From a checkpoint of a small transformer trained on Wikipedia.
Size: 11 layers, 4 heads of 64, vocabulary 8192, 6.8M parameters.
Architecture: RMSNorm before each block, untied embeddings.
Training: a variant of SOAP for these matrices, 112M tokens, 3418 steps.
Each number is 128 + 32 x the weight over its row's rms, rounded and kept within 0 to 255. Layers, rows and columns count from 0. The size above them is the row's rms in percent of the matrix's.

# layer 7 attention key, 256x160, rms 0.142, rows 81-243, columns 80-119
size [121 100  86  86  93 101 109  91  94  98  95  98 102 101  93  89  96 102 103 101  92 112 103  92  98 107 100 107  95  93 101 115  97  95  98  95  97  96  97  94 100  97  94 108  95  95  99  65  57  63  71  60  63  63  68  67  62  88  70  68  70  67  68  81  75  74  70  71  80  81  86  69  89  99  80  81  91  91  87 104 100 110 104 132 106 134 135 143 135 140 139 145 139 153 143 149 148 154 133 145 142 149 136 151 143 150 142 151 154 152 148  75  60  76  81  77  66  86  72  82  86  88  88  87  88  97  84  76 109 107  90  98  87  97 101 102  89  94 103 122  94 107  98 109 117 114  95 117 103 112  99 115 120 112 112 117 107 120 100 107  97 108 115]
[[136  96 174 175 103  89 134 113 116 125 155 119  98 110  94 103 105 147 177 122 122  98 124 195 113 117 104 118 157 163  93 111 137 100 118 158 119  74 102 126]
 [173  97 126 102 136  60 120 167 106 209 111 202 131 143 129 118 141  94 136 147  81  97  94 122  83 148 151 111 112 135 113 163  91 131 111  91  97  83 149 181]
 [137 125 116 118 136 132  65 127 201  95  98 128 171 164 145 104 154  99 124  91 125  79 116 120 125 156 106 218 153 141 102 132  91 105 167 101 143 132 113 143]
 [120  95 132  85  75 118 120 113  93 244 175 146 140  86 195 109 124 146  94 151 151 118 145 103 152  89 159 181 132 196 126 142 167  96  78 104  80 111  73 152]
 [138 157 136 143 164  74  87  93 134 190  94  95 180 107 121 163 151 131 117 135 153 166  90  89 107  46 188 144 118 159 145 134  77 128 114 103 157 157 139 183]
 [142 168 153 162 142 140 102 162 127 107  99 121 151 104 149 167 172 119 143 139 153  91 162 110  83 148 123  91 110 148 133 125 119 147 144 133 110  80 128 124]
 [154 172 153 177 137 114 155 110 104 121  78 118 104 149 139 139 117 105 148  59 187 123 104 191  76  86 116 143 127 111  64 179 104 136  60 131 123 108 160 139]
 [126 144 101 163 117 130 182 164 109 117 108  36 110 106 160 135 146 145 185 122 132 114 104 116 167 137 145 109 141 139  74 124 136 111  86 104 129  66 173 158]
 [133 127  70  83 159  86 112 142 148 117 105 170 226 150 122 182  74  71 109 172 138 150 163 112 119 143 140 132 103  59 157 137 106 104 161 156 156  86 118 178]
 [155 128 138 153  83 112 179 152  74 148 114 124 161 136 105 198 118 133 145  86 165 108 165 128  60 143 158 157 161 130 136 112 146 128 112 130  95  71  93 106]
 [119 161 152 173 155 146 154 156 117 125 118  95 111 136 137 169 156  54 150  80 131  57 168 176 108 129 101  97 176 136 169 135 153 123 142 121 102  82 151  91]
 [100 136 114 139 161 127 151 106 139 121 164 117 137 144 168  68 189 168 126 141 188  84 150  51 123 121 100 154 122  93 178 125 145 118 126 136 142 119  63 115]
 [134 115 163 101 140  82  89 118 128 102 141  95 152  98  74 179 132 139 129 120 123  81 115 168 117 163 153 102  68 124 120 125 111 124 202 142 125 117 142 116]
 [ 97 103 165  58 202 110 135 149 150 127 133  86 133 142  93 213 170 147 152 102 117 148 136 153 140 142 141 117 113 157 125 124 166 160  94  78 159 162 202 133]
 [109  78 152  61 100 110  82 122 139 126 152 135 129  90 113 153 176 110 136 151 142 137  90 123 106 120 111 132 147 150 145  66 111 151  82 144 165 148 152 133]
 [213 128 166 129 144 143 176 121 148 116 112 109 147  94 119 163 152 131 217 134 100 106 131 111  92 171 125  96 148 105 137 104 134 132  98 161  93 146 120 110]
 [103 123  92 174 129 102 179 126  66 122  60 146 118 110 143  79 103 130 143 175 179 167  71 168 158 148 129 116  78 126 184 116 118 128  97 156 127 135 171 128]
 [144 145  89 101  68 101 138 145 118 116 157 154 132 165 113 140 142  96 113 146 188  90 125  89  83 186  99 126 118  72 160 175 147 133 123 179 107  80 126  69]
 [173 140 124 105  78 136  66 151  97 116 164 108 156 143 143 187 182 146  78 164 140 102 196 121 150 156 170 122 139 127 152 133 165 166 122  85 106 112 126 138]
 [134 125  99 133 123 163 123 147 120 101 100  92 168 138 168 155  73 153 168  46 135 131  98  80  86 169 150 166 149  56 104 108 120 143 164 149 130 145 120 128]
 [150 116 142 131 108  89 128  92 143 130 147 131 116 167 107  71 147  96 102 119 103 126 140 154  97  95  93 130  92 108 117 160 136  99  52 111 112 132  77 134]
 [ 97 159 150 129 217  96 166 151 111  96 143 118 152 119 143 191 124  80 130  92  97  74 177 158  98  78  88 129 142  90  97 173 144 113 184 133 182  97  96 115]
 [126  80 117 109 135 105  97 149 148 131  37 149 163 111  74 163 130 151 157 120 120  92 133 106 117 144 153 136 140 119 148 155 166 110 150 118 136  87 126 132]
 [103 133 107 154 178 106 146 169 124 126 118 155 135 104  93 143 100 126  81 180  88  72 123 145 148 142 135 140 167 137 135 168 151 157 192 112  33 220  76  98]
 [132 145 126  93 107 168 104  93 183 109 131 139 163 104 133 145 160 137 106 141 115 116  12  94 124 156 176 140 147 128 159  65 122 126 156  78 122 122 162 161]
 [146 137 154 107 104  71 227  67 115 130 147 130 116 119 144 153 186 137 185 135 163 107  98 139 103 107 127 127  67 122 152 122 127 107 101 106 105 192  89 175]
 [110  59 116 144 143 161 150 125 193 127 185 140 105 195  96 137 138  73  99 101 145 145 105 157 193 143 110 122 157 155 164 191 103 154 104 131 145 167 132 187]
 [133 138 168  32  88 104 127  94 121 152 124  95 145 117 109 126 148 126 107  88 145 131 142 128  55 125  97 153 136 118 129 137  95 142 140 162 166 140  33 131]
 [135 151 140 169  67  81  74 128 115 150 119  92 119 103 150 104 143 137 144 148 143  99 119 106 112  88 118 159 133 112  54  93  60 127 115 164 125 150 102 153]
 [ 95 134  94 176 153 119 147 156 132 128 112 130 164 126 137 113 137 125 116 131 147  81 143 146 116 152 177 174 128 120 111 168 126  98 181  96 137  87 134 121]
 [144 122 113 151 137 126  62 136 127 152 142 187  64 174 126 131 121 138 105 189 155 188 104 135  94 100 103 176 132 128 135  69 142 179 147  95 135 137 101 154]
 [113 132  97  81 182 145 171 102 126 117 139 123 192  79  81 152 120 103 101 115  52  95 152 152 116 128 119  86 107  92 115 163 151 112 144 177 100 103 130  83]
 [136 140 122 124 120 116 144 156 136 154  84 111 123 160 113 111 119  72 128  84 153 154 130 158 132 157 144 139 147  98  78 160 115 174 124  89 109  99 143 148]
 [ 93 124 143 128   7 175 106 160  73 111 116 164  96 137 105  98 151  90  88 136 125 172 150 203 146 106 120 146 145 154 164  89 113 134 150 154 101 143  83 125]
 [125 153 145 136  64 147 116 185 131 100 142 140 139 114 122  84 174 133  96  94 163 130 132 204 113 137 152 126 125 182 134 116 145 107  97 185 109  94 133 149]
 [117 194 126 136 177  81 200 144  94 148 131  95 142 191 109 150 127  93 133 103 140 194 163 153 101 151 130 135  51 118 141 142 145 170 116 132 144 155 128 121]
 [111 116 161 151 147 136 161 171 114 117  90 111 145 122 100 105 149  69 164 150 187 112  87 120  83  38 135 148 147 138  85 155 126  95  82 156 185 105 157 137]
 [186  97 103 154 149 125 168 183 100 112 147 121 113  96  91  95  92 127 113 159 120 114 127 140 145  93  61 112 133 170 107  96 165 121  99  96 136 131  40 135]
 [167 142 116  99 130 102 102 170  89 161  39  51 147 110 180 175 147 178 127 127 207 145 125  95  88 148 128 152 104 148 122 153 164 161 109 167 113  67 148 168]
 [108 189 165 163 114 202 155 110 147  91  90  88 130 107 104  33 114 127 134 124 115  75 110  89 128 122 135 128 173  73 164 116  87 183 104 179 162  82  99  94]
 [177 125 164 104 163 132 110 100 168 143 125  99 107 125 157 117 122  84 127 107 183 103 105 137  72 116 128 173 106 143  94 153 156 112 148 127 111  91 128 176]
 [ 63 169 116  62 113 139 128 148 121 137 143 118 136 101 110 157 167 122 148  97 136  74 133 154 156 155 129 111 171 114 171 102  83 148 144 147  99 156 118 156]
 [129 116 126 109  91  74 128 115 201 117 124 111 135 163 119 127 136 117 157  85  83 175 120 170  88 148 162  84 158 101 103  94 131 102 118 105 132  95 129  70]
 [163 138  59 100 151  91  99 127 148  96 110 187 112 203 121 160 144 178 123 126 152 141 178  92 160  94 142 200 150 113 139 125 129 104 166 125 135 119  90 116]
 [104  94 166 112 138 165 156 104  98 151 110 138 110  89 165  87 131 142 187 175  95 153 151 120 138 148 109 101 109 105 121 133 153 168 117 138  73  82  97 128]
 [ 93 180  92 117 114  77 168 173  87 110  74 120 111 106 123 163 141 132 159 179 168 110 158  83 105 168  98 157 129 161 143 203 180 122 131 139 187 114 147  88]
 [100 101 162 164  99 121 132 193 168 137  44 148 206 161 119 150 167 133 145 147 182 110 113 120 111 121 103 151  86  93 100  90 120 127 136 162 162 163 116 145]
 [129  90 180 124  84 154 132  96 112 156  86 118 145 144 122 167 108 175 108 125  79 143 138 121 121 114 147 164 133 109 141 119 126 117 196 136 106 144 101 185]
 [ 73 167 105 161 175 117 134  98 148 104 154 120 108 131 129  95 117 170 114  95  25 197 186 145 104 154  87 103  83 166 101 172  98 174 119 150 123 108 115 119]
 [155 134 191 133 183 112 110  85 124 121 172 165 131 112 134 142 113 110  96 134 113 118 176 126 131 119 124 133 129 102 130 103 101 157 139 119 150  84 142 125]
 [ 95 174 113 146 160 105  81 127 119  82 125 121  71 118  85  43 111  77 113 139 151 135 176 177 163 124 127 131 189 141 119 171  88 146  85 150  74 130 147  71]
 [110 121 197  98 145  97  86 128 132 175  84 134  90 105 104 137  92 152 110 140  74 177 162 138  95 114 113 167 166 114 186  81 137 135 192 117 121 120 130 137]
 [106 135 135 138 193 127 128 108 135 129 159 137  65 157  98  80 130 100 102 136 195 131  83 186 131 115 105 125 135 112 145  86 148 137  98 132 108  94 141  29]
 [124  68 116  61  86 109  75 175 148  95 109 123 155  92 183 152 115 191 104  78 156 186 120 136  93 157 180 151 152  97 147 104 169  66 140 118 112 112 117 132]
 [ 83  76 146 129 103 129 162 109 139 133 110 120 188 177 156 205 159 151 121  63 123 131 112 106  52 139 224 136 154 106 135 116 100 102 142 110 131 147 138 151]
 [ 51 137  87 164 166 105 135 104 148 104 142  78  24 147  90 144 137  99 121 186 153  98  77 124 147 106 100  70 129 130  98  71 111 167  44 115 139 113 103 197]
 [ 81 129 153 115 138 146 167 121 128 144 108 120 133 102 119  48  94  95  89 167 156  74 152  70 112  92  70 125 103 187 181  98 158  95 108 131  91 123 181 128]
 [198 132 130  52 153 105 119 127 181 142 159 177 176  93 138 125 105 116 136 167 119 146  98 157 176 165  63 121 115 114 115 128 139 136 136 157 157 104 178  92]
 [165  78 152 123 166  73  73 151 127 139 150 114 140 122 122 122 149 140  91 152 175 131 107 127 163 185 119 148 172 115 103 133 139 120 138 130 133 139 175  90]
 [139  96 131  87 125 147 126  81 137 138  91 100 114  87  96 167 116 131 112  94 186 162 142 243 111  98 155 188  77 172 104 159 161  84 111 225 103 102 169 148]
 [101 133 120 186 113 118 118 149 125 157 172 124  73 104  76  85 170  87 136 158 113 135  88 187 135 153 105  73 131 117  90 137  66 151  73  97 166 104 103 129]
 [159 124 141 139 161  37  61 129 150 123 192 177 162  94 111 163 163  84 138 154 100 139  83 129 120 137 164  89 148 162  89 142 143  93 131 134 153 120 151 129]
 [163 149 186 129 171  94 119 116 145  92 147 107 149 112  96 105 116 145 141 154  90 108  78  42 113  99 134 149  84 171 153 132 183  73 111 177 115 115 163  76]
 [208 162 109 158 148 145 115 157 117 154 144 176 175 139 105  82 164  81 137  82 116 148  83 164 165 151 100 114 133 101  87 136 114 102  63 181 137 138 147  92]
 [191 147 112 131 155 113 167 170 132 110 137 120 177 117 176 133 177 149 158  77 128  76 131  87 108 170 171  65 105 138 178 139  78 156 139 105 148 106 162 154]
 [143 164 142 105  87 178 148 168 144 111 126 145 159 117 160 164 155 128 129  81 124 110 131  75 156 130 136 111 113 137 168 178  78 127 120  76 108 113 126  57]
 [143  85  84  63 155 120 161 104 116 120 167 154 181  92 150 169  92 150 163 159 100 109 186  99 127 111 125 165 144 145 154 157 136 145 138 156  85  93 107 132]
 [102 121 152 117 149 198 135 135  81  99 147 138 111 136 168 140 141 167 163  48 123  84 121 113 136 183 147 145 150 171 117 160 153 152 178 118 118 124 102 134]
 [ 67 116  95 154 100  95 106 136 114  72 151 101  59 119  84 130 101 130  48 186 139 180 138 171 135  78  91 108 142 106 141 106 132 165 143 144 106 134 101 144]
 [ 92  65  94 123 194  91 107 104 115 112 138 143 112 113 147 155 108  77 127 144  84 143 109 143 153 131 117 159 167  99 105 121 143 119 114 198 165 137 126  60]
 [ 49 137 115 160 143 100 113  71 117  86  95  97 116  97  88 120 115 136  53 133 160 149  86 159 115 141 177 170 136 145 125  47 205 126 138 143 101 135 122 220]
 [152 134 129 148 137 134 139 167 187 212 134 138 122 118 158 159 129  97 180 146 135 124 186 154 151 114  81 135 124 100  78 126  63 117 133 139 194 150  73  89]
 [111 103  76 164 148  79  67 152 129 124 131 139 110 151  62 166 112  64  98 178 142 199 122 173 113 141 101  85 172  90  87  56 103 125 130 161 143 147 150 116]
 [ 82 154 119 182 129  82 149 114 116 135  51 108 103 191  96 173 174 137 103 148 172 158 168 156 113 136 101 144  88  82 100 110 173  94 146 122 136  93 144 146]
 [161 123 126  90 164 107 132 167 146 138 144 144 156 171 115 204 102  88 121 122 139 157 117 202 156 145 131 107 192  91  46 152 104 175  94 160 121 109 123 109]
 [185 156 142  88  96 112 124  96 129 100 135 107 139 142 114 130 120 174 127 148 153 127 120 113 126 111 106 135  80 151 128 128 170 145  87 110  73 105  92 120]
 [168  99 184  65 128 200 133 130 113 151 124 101 171  96 192 113 129 162 178 128 122  91 133 123 158  75 149 151 123 198 129 147  78 155 153 117 133  92 161 141]
 [129 185 130 129 140 176 117 115 182  65 124 114  65 108 141 145  73 154  98 150 149 133 134  48 127  92  77 125  76 164 119 118  73 106 123  90 131 108 110  92]
 [ 84 170 189 107 186 111 122 104 104 210  74  77  55 162 178  91 126 154 172 170 112 113 122 123 119  72 130  85 178 131 135  81 126 100  84 153 146 184 138 142]
 [207 125 114 105 135 180 136  86 132  80 118 145 166 138 132 158  89 151 123 130 137 121 107  45 139 118 151 163 123 131 165  71  80 127 163 140 169 124 142 120]
 [146  86 218 210 209 123 156 201 127 205  99 124 162 153 106 118 100  97 102 127 147 130 116 171 142 120 158 106 143  87 168 101  86 126 149 110  88 161 148 128]
 [ 79 129 153 130  89 135  46 112 209 134 126 103 108 140 210 122 175 125 135 110 161 144  76 134 176 122 107 142 160 103 108 126  95 139 153 115 149 141 114 148]
 [ 85 135  77 115 141 142 168 157 255  89 112 118 166 119 135 126 154 118 178 105 112 115 187 130 167 182 101 150 132 136 126 176  97 164 162 175 189 113 149 123]
 [ 72  87 118 110 150  89 141 174 155 151  89 160  79 110 186 180 173 172 123 114 138 115 135 125 154  99 105 103 178  96 107 173 173 129 149 101 136 146 105  87]
 [ 81 128 151 124 152  81 129 137 172 174 110 126 120 129 135 136 153 167 147 139 108 115 128 120  96 153 153 117 115 177 179 128 135 163  81 119 122 150 109 122]
 [140  53 117 150 101 150 115 145 110  77 109 206 133 119 151  94 165  57 153  16 163 131 167  53  94 137 127 138 117 132 111 132 135  74 140 147 160 154 108 131]
 [110 133 131 123 116 118 147 125 112 118 163 117  97 101 126  78 142 151 153  90 114  65 135 127 102  86  87 204 120 165  94 175 200 133  65 143 156 120 121  67]
 [133 113 171 139 110 143 120 134 164 127  89 136 111 210 181  93 157 143 106 104 119 115 118 170 146 134 135 125 164  89 216 150 147  90 123 159 135 153 120 177]
 [153 109 126 115  49 208 105 130 103 138 127  82 151 158 130  88 135  88 189 102 148 124 124 100 105 158 129  96 150 149 104 112  31 162 124 115 102 166 120 152]
 [106 162 198 107 119 144 133 146 132 145 160 124 150 145 103 114 159 143  66 118 169 110 101 109 158 133  93 149  90 121  75  98  77 133 161 162 177 156 117 110]
 [139  84 103 119 120 127 160 131 132 125 106 133 106 128 111 126 172 113 120 125  57 118 161 133  76 132 123 140  89 152 152 173 138 107 101  91 172 144  86 137]
 [102 121 172 125 119 118 151 160 131 115  82 127  87 162 160 107 103  98 122 121  97 146 139 179 130 120 122 148 143 132 108  67  91 134 165 121 123 197 139 225]
 [135 146 123 162  71  87 124 147 124 101 128 101 173 101 143 145 147 132 146 137 143  76  93 165 121 168 147 139 123 131 155 141  54  77 128 102 137 123 135 153]
 [102 167 113 130 137 131  68  87 118 152 113 100 129 132 107 114  64 101 161 120 155 124 178 112 203  87 120 136 115 145 124  93 183 116 137 135 124 104 150 117]
 [163  94 135 109 157  52 111  70  70 136 117 112  65  47 149 110 112 147 182 117  91 132 145 148 151 122 100 129 133 140 125 178 103 154 133 129 151 146 177 187]
 [128 125 118 118 218 124 131  90 187 117 108 124 139 141 147 144 160 114 126  92 183 136 136 148 148 159 144 160  70 183 111 161 138 114 120 148 125 137 139 145]
 [127 129 147 130  73 155 139 119 158 127 131 139 124 138 185 173 118 120 137 133 191 186 115 170 175 145 155 146 161  84 134 129  94 138  99 132 135 153 137 118]
 [127  98 103 118 172 135 122 196 158 115 110  88 148 134 112 152  50 170 122  68 161 196 151 118 128 113 103 177 115 121  69 158  75 171 147 150 147  98 182 135]
 [101 155 142  99 149 141 152 143 153 104  89 113 110 153 162 113 158 129 151 108 125 113 167 115  64 170  68 125 135  95 165  73 154  88 124 116  69 111 190 108]
 [ 98 117 147 105 143 111  98  86 154 135 158  99  78 145  77 116 166 125 119 142 126 132 142  79 121  81  96 157 140 159 127 139 144 114 131  49 139  90 122 141]
 [180 111 147 103 109  99 136 195 123 151  90 115 135 162 145 155 121 183 114 101 161 167 119  95 128 125 128  91 126  76 125 169 113  83 149  78 131 148 124  75]
 [146 120  87 117 132  93 116 132 118 117 111 157 152 129 166  98 158 124 127 122 144 119 183 146 112 140 113 103 160 162 102 119 102 123 121 123 117 146 155  67]
 [164 125 147 104 145 141 112 126 157 109 202 115 145 101 135  92 125 103 111 193  97 163  83 121 157  92 144 148 126  89 170 140  62 117 159 151 137  78  99 101]
 [183 134 115 106 127 117 134  90 110 118 117 100  92 112 154 175  80 114 107 180 111 167  68 169 139 140 186  86 151 113 119 155 157 128 165 175 144 134 113 123]
 [126 109  96 128 183 130 186 101  97 136 105 122  98 183  88  87 143  91 125 118 138 136 134  75 136  69 185  82 116 172  54 145  88 110 198 117 137 120 172 146]
 [149 167 121 134 144 142 134 131 107 177 179 156 121 168  83 107 112 173 127 112 184 121 102 140 127 146 140  96 169 101 162 132 199 110 114  92 144 131 217 150]
 [ 95 103 198 166 142 130 138 197 141 186 135 173 182 142 110 187  82  99  71 134 110 103 138 136 199  81  93 128 165  92 153 130 123 174 131 138 186 130 147 166]
 [122 152 109 109 134 149 113 164 103 130 155  87 122 117 172 113 113 107 120 139 115 116 118 102 135 196 102 103 111 164  87  94 101 113 144 112 180 113 187 194]
 [ 76 101 156 108  81 199 166  36 104 154 167 131 141 137  51 113 103 132 144 191 146 108  97 136 133 184 148 148 155 120 135 125 153 130  92  64 129 134 109 147]
 [118  89 134 105 120  94 100 124 141 147 163 123 104 127 164 126 113 126 126  79 166  79 149 110 172 115 127 127 192 147 141 122 174 164 125 141  91 144 208 150]
 [109 109 102  69 105 151 123 222  89 114 114 146  99 105 160 137 124 111 122 189  81 106 144 164 106 119 101  77  99 152 118 151 122 153 137 172 133 128  64 111]
 [123 145 123 118 136 110 111  79 107 107 137 165 151 128 171 135 152 152 161 140 102  64  93 126  95 111 116  75  92 160 164 104 114  71  46 134 141 118 174 139]
 [108  66 174  71  94 145 156 154  80 151 136 114 139 113 102 121 163 138 162 181 118 130 165 127  91 162 145 176 118 144  95 128 153 122 135 124 125 131 145 127]
 [113 103 154 189 198 136  97 138  66  86  89 150 126 157 115  81 133 153 135  76 115 105 168 157 117 143 216 123 126  80 177 187 134 180 154 128 144 134 109 122]
 [132 155  93 152 112 135 110 135  85 129  79 103 127 114  64 101 162 174 140  59 133  82 115 131  88  75  96 130 108 177 182 127 113 170 166 135 120 145 145 119]
 [162 164 100 159 181  99 141 104 109  92 120 159 156 122 187 160 158 122 161 141 150  65 119 172 149  57 129  82 140 111 151 192 116  46 110 161 150 139 178 138]
 [127 117 149  90 163 114 176 136 106 132 109 133 100 145 155 209  96 124 167 171 134 189 179 127 100 123 137 119 128 139 191 137 167  72 110  89  64 153 141 146]
 [190 203 162 108 104 150 134  73 137 169 100 163 116 155 188 196  73  98 152 172 120 118  24 113 103 152 106  73  74 107  99  94 173 123  79 158 104  82 108 150]
 [102 112 144  96 140 130 164 182  96 151 125  79 109 169  75  93  99 162 186 169 128 137 154 159  97 134 105 130 124 151 151 165 158 114  99 100 118 120  98 140]
 [149 161 123 101 126 119 144 154 111 140 192 119  84 128 133 109 111 114 130 121 167 138 137 130 138  92  70 166 170 115 141 210 138  97  87 102 108 131 104 112]
 [120 100 151  79 104 115 101  73 148 136 110 153 109 114 151 207 156 180 171 128 144 118  53 124 145 172 116 169 100 126  96  73 121 122 193 132 138 132 160 127]
 [171 125  87  96 120 157 152 113 106 161 135  82 107 124   4 159 145 128 116 130 188  64 158 117  68 168 148 139 133 129  86 121 150 103 164 108 116 146 153 159]
 [194 200 141  87 112  88  92 115 111 124 194 133  97 130 165 131 150  58  90 118 127 103 101 117 176  98 119 108  67 142 157 109 114 136  94 168 174 104 129 147]
 [158 188 118 114 144  93 157 111 129 139 145 182 175 181 162 158 178 129 148 172 159 107 103 114 171 165 162  91 159 106  79 117 109 112  86 134 100 157 139 130]
 [131  81 103 184 111  92 155 159  70 110 139 102  83 118  42 158 139 191 118 162 107 103 199  97  80 131 143  70 126 158 122 116  97 166 147 167 143 117 141  62]
 [114 134 122  98 167 104 156 150 107 176  97 124 139 120  74 178 100 140 120 138 135  94 201 115  86 157 179 106 127 127  95 129 180 126 105 100  44 178 124 133]
 [100 103 136 156 171 115 171 184 101 155 146 116 148 168  81 137  46 114 165 122 134 178 151  75 102 153 158 119  92  62 157 198 138  99 159 128 104 147 127 105]
 [131 137 122 125 141 165 138 182 100 174 121  96 119  98 111 160 120 103 119 181 107 150 153 130  79 166 146 148 162 134 122 120  95 169  68 119  97 154 101  98]
 [179 200 156 126 139 134 119 105 169 135 166 150  92 153 193  85  86 123 137 141 158 117 114 163 131 134 146 149 112 118  95 125  37 133  99 107 169  94 150 166]
 [165 102 159  98 158 149 100 169 109 126 119 128 153 134 138 108 187 156  49 123 197 180 168 124 128 135 105 177  59 124 125 184 132 127  90  74 109 153 173 134]
 [144 108 114  64 138 245 152 104  78 124 138 134 152 156 167 132 162  83 127  71 163 155 126 158 148 213 174 127 151 175 128 176 167 177 106 132 121 110 174 119]
 [142 112 101 189 111  99  94 112 166 126  97 137 120 154  93 143 107  95 146 108 133 131 125 140  51  79 131 158 161 168 151  84 103 112 134 150 113 117 134 130]
 [ 69 118 116 108  91 147 118 188 137 126 116 111 111  89 166 134 160 162 184 106  83 149 132  72 140 141  94 140 127 153 109 127 154 153 146 172  99 173 152 130]
 [128 104 159 166 162 117 109 136 110 104 152 137 153  53 118 150  61 173 122 232  62 128 137 196 168 109 126 113 127  92 127 107 146 120  80 126 105 127 120  91]
 [ 90  88 116 169 124  95 100 144  65  79 168 118 112 162  56  99 113 145 156 130 103 151 181 110  80 107  88  93 140 108 177 150 154 148  88 110 105 133 123 116]
 [155 149 144 117 121 160 118 132 141 105 126 102 130 110 147  72 120 138 161  88 171 163 141 132 151 121 113 116 124 106 130 182  89 158 126  63 171 131 188 158]
 [ 97 135  90  98  78 144  96 139 110  61 149  72 123 163 105 155 135 136  53 138 141 112 123 172 135 182 146 137 121 156 182 149 168 122 135 125 149  87 104 128]
 [ 69 155 173 103 106 122 126 137 176  59  75 147 133  59 156 149 143 102  95 152 190 157 140 122  92 139 165 123 138 159 110 110 121 132 189 126  90 129 126 127]
 [ 63 147 151 111 106 119 135 151  56 142 150  85 138 119 146 178  99 109 115  98 122 130 196 195  89 118 134  92 101 114 126 149 173 123 135 102 135 119 116 144]
 [ 67 122 129 114 139 115 113 150  71 109 176  71 129 114  78 169 147  82 121 169 144 110 111 178 108 140 158 117 157 136  85 126 223  62 133 171 126 128 152 176]
 [102 125 131 136 173 122 118 111  85 130 125  99 207 139 102 158 127 114  83  51 146 114 162 177  76  98 128  69 127 105  94  96 119  96 137 163 120 173 148  97]
 [140 124  81  76 172 119 141 170 161 138 135 114 124 111 151 158 148 103 135 125 136 153 122 168  93 107  97 117  99 114 129 153 143 107 133  76 165 166 121 194]
 [135 124 177 137 151 127 117 119  87 114  99 149 135 154 126 159  88 136  86 166 176 162 193 152 126 128 111 148 138  71 154 188 208  97 156 138 135 171 142 117]
 [125 109 105 113 124 126 163 104 151 114 168  81 135 114 153 112 129 181 125 116 124 120 130 128 133  84 134 154 117 118 166 109  56 143 163 126 141  98 147 138]
 [148 114  67  83 143 148 158 128 121 175 150  89 118  92 122 116  99  90 166 148  95 127 116  92  69 128 165 139 121  84 197 116 149 172  89 165 106 124 103 120]
 [117  62 123  95 172  75  73 137 135 189  61 103  93 153 176 184 156 160 127 133 128 166 162 144 104 159 139 152 160 143 174 181 164  86 150 113 136 130 129 148]
 [160 163 152 157 119 105 124 113 180  82  99 152 112 115 156 118 110 122 125 131 118 113 105 159 166 181 180 103 114 177 140 102  99 105 137 174  95 147 131 192]
 [ 92 100 177 127  90  69 108 124 157  63 152 141 131 111 132 160 106 115 134 166 135  64 132 213 150  40 139  52 151 183 108 151  72  63 155 131 143 117 174 141]
 [ 75 159 205  66  97  92 209  67 160  65 189 140 121 110 214 117 126 146 141 140 119 166  93 154 193  65 147 171 116 151 174 105 142 119 162  64 115 135 120 120]
 [166 110 103 136 150 163 149 123 173 141 149 132 110  92 111  61 140 165 158  94 150 167  76 121 143 129  90 147 109 127 133 105 122 109 164 158 124 160 177 170]
 [137 135  81 100 149 139 127  40 106 123 122  97 124 106 144 190 117  71  84  64 159  75 141 117 125 127 139 117 122 118 163  93 130  78 124 130 115 164 129 151]
 [149 130 142 140 142 139  96 133 127 126 115 125 145 167 129 100  90 137 138 130 151 143  81 122  91  63 156 120  90 152  92  86 121 172 165 143 163 119 189 129]
 [106 162  90 118 128 132 118 148  37 108  86  85 113 131  81 160 149 138 115 134 151 155 157  85 156 149 118 106 119 155 135 134 128 127  72 117  60 137  66 108]
 [174 118 192 171  85 148  95 100 109 175 141 153  61 127 176 117 205 137 129 109 122 119 149 157 119 101 132 121  44 148 215 166  92 157  69 106 129 113  97 189]
 [114 135 140 143 108  63 152 140 108 136 139  81 135 176 103 140 166 106 167 108 148 119 125 122 171  47 111  84 142 183 147 120 105 135  74 176  74 102  93  99]
 [112  99 124 132 126 151 136 113 190 110 116 214 150 107 107  99 186  96 116 151 147 128 116 140  84  96 122 149 119 152 150  74  62  99 108 190  77 122 127 114]
 [130 151  77 158 142 163 156 109 201 133 119 129 124 141 132 148 180  83 125 178 151  92  66 137 148 159 118 162 142 160 157 131 214 151 112 120 118 113 104 155]
 [128 136 114 129 174 109 114 163 151 101  92 137 103 108  70 123 170 115 125 134  68 151 103 126 136  76 103 158 121 164 143 125 144 104 137 129  74 130 154 137]
 [107 106 143 148 135 148 140  74 111 122 109 102 179 162 129  94 103 135 130  82 146 141 125 137 150  50 129 124  97 165 114 146 159  90  93 182 152 110 144 142]
 [137 109 137  64 124 165  95 130 188 108 110 154 111 185 104 135 113 151 154 160 127 143  59 147 160 170  52 138 127  98 131 118 112 155 163 127 162 148 106 142]
 [164  96 143  96 159 192 118 158 102 167  61 136 125 104  94 173 119 118 183 151 112 147 133 123  74 198 149 140  87  91 210  81 157 103 175 152 101 135 120 148]
 [ 53 125 110 162 136 139 147 166 127  86 156 131 103  53 117 127  50  99 119 119 154 173  99 153 145 143 117  87 154 128 159 117 154 113 202 150 117 163 152 114]
 [146 186  97 128 129  73 139  95 167 151 162 168 113  54 138 158 108 145  70 168  91 130 103 155 133 124 141 123 107 110 171 130 100 135 156 122 122 110 124  56]]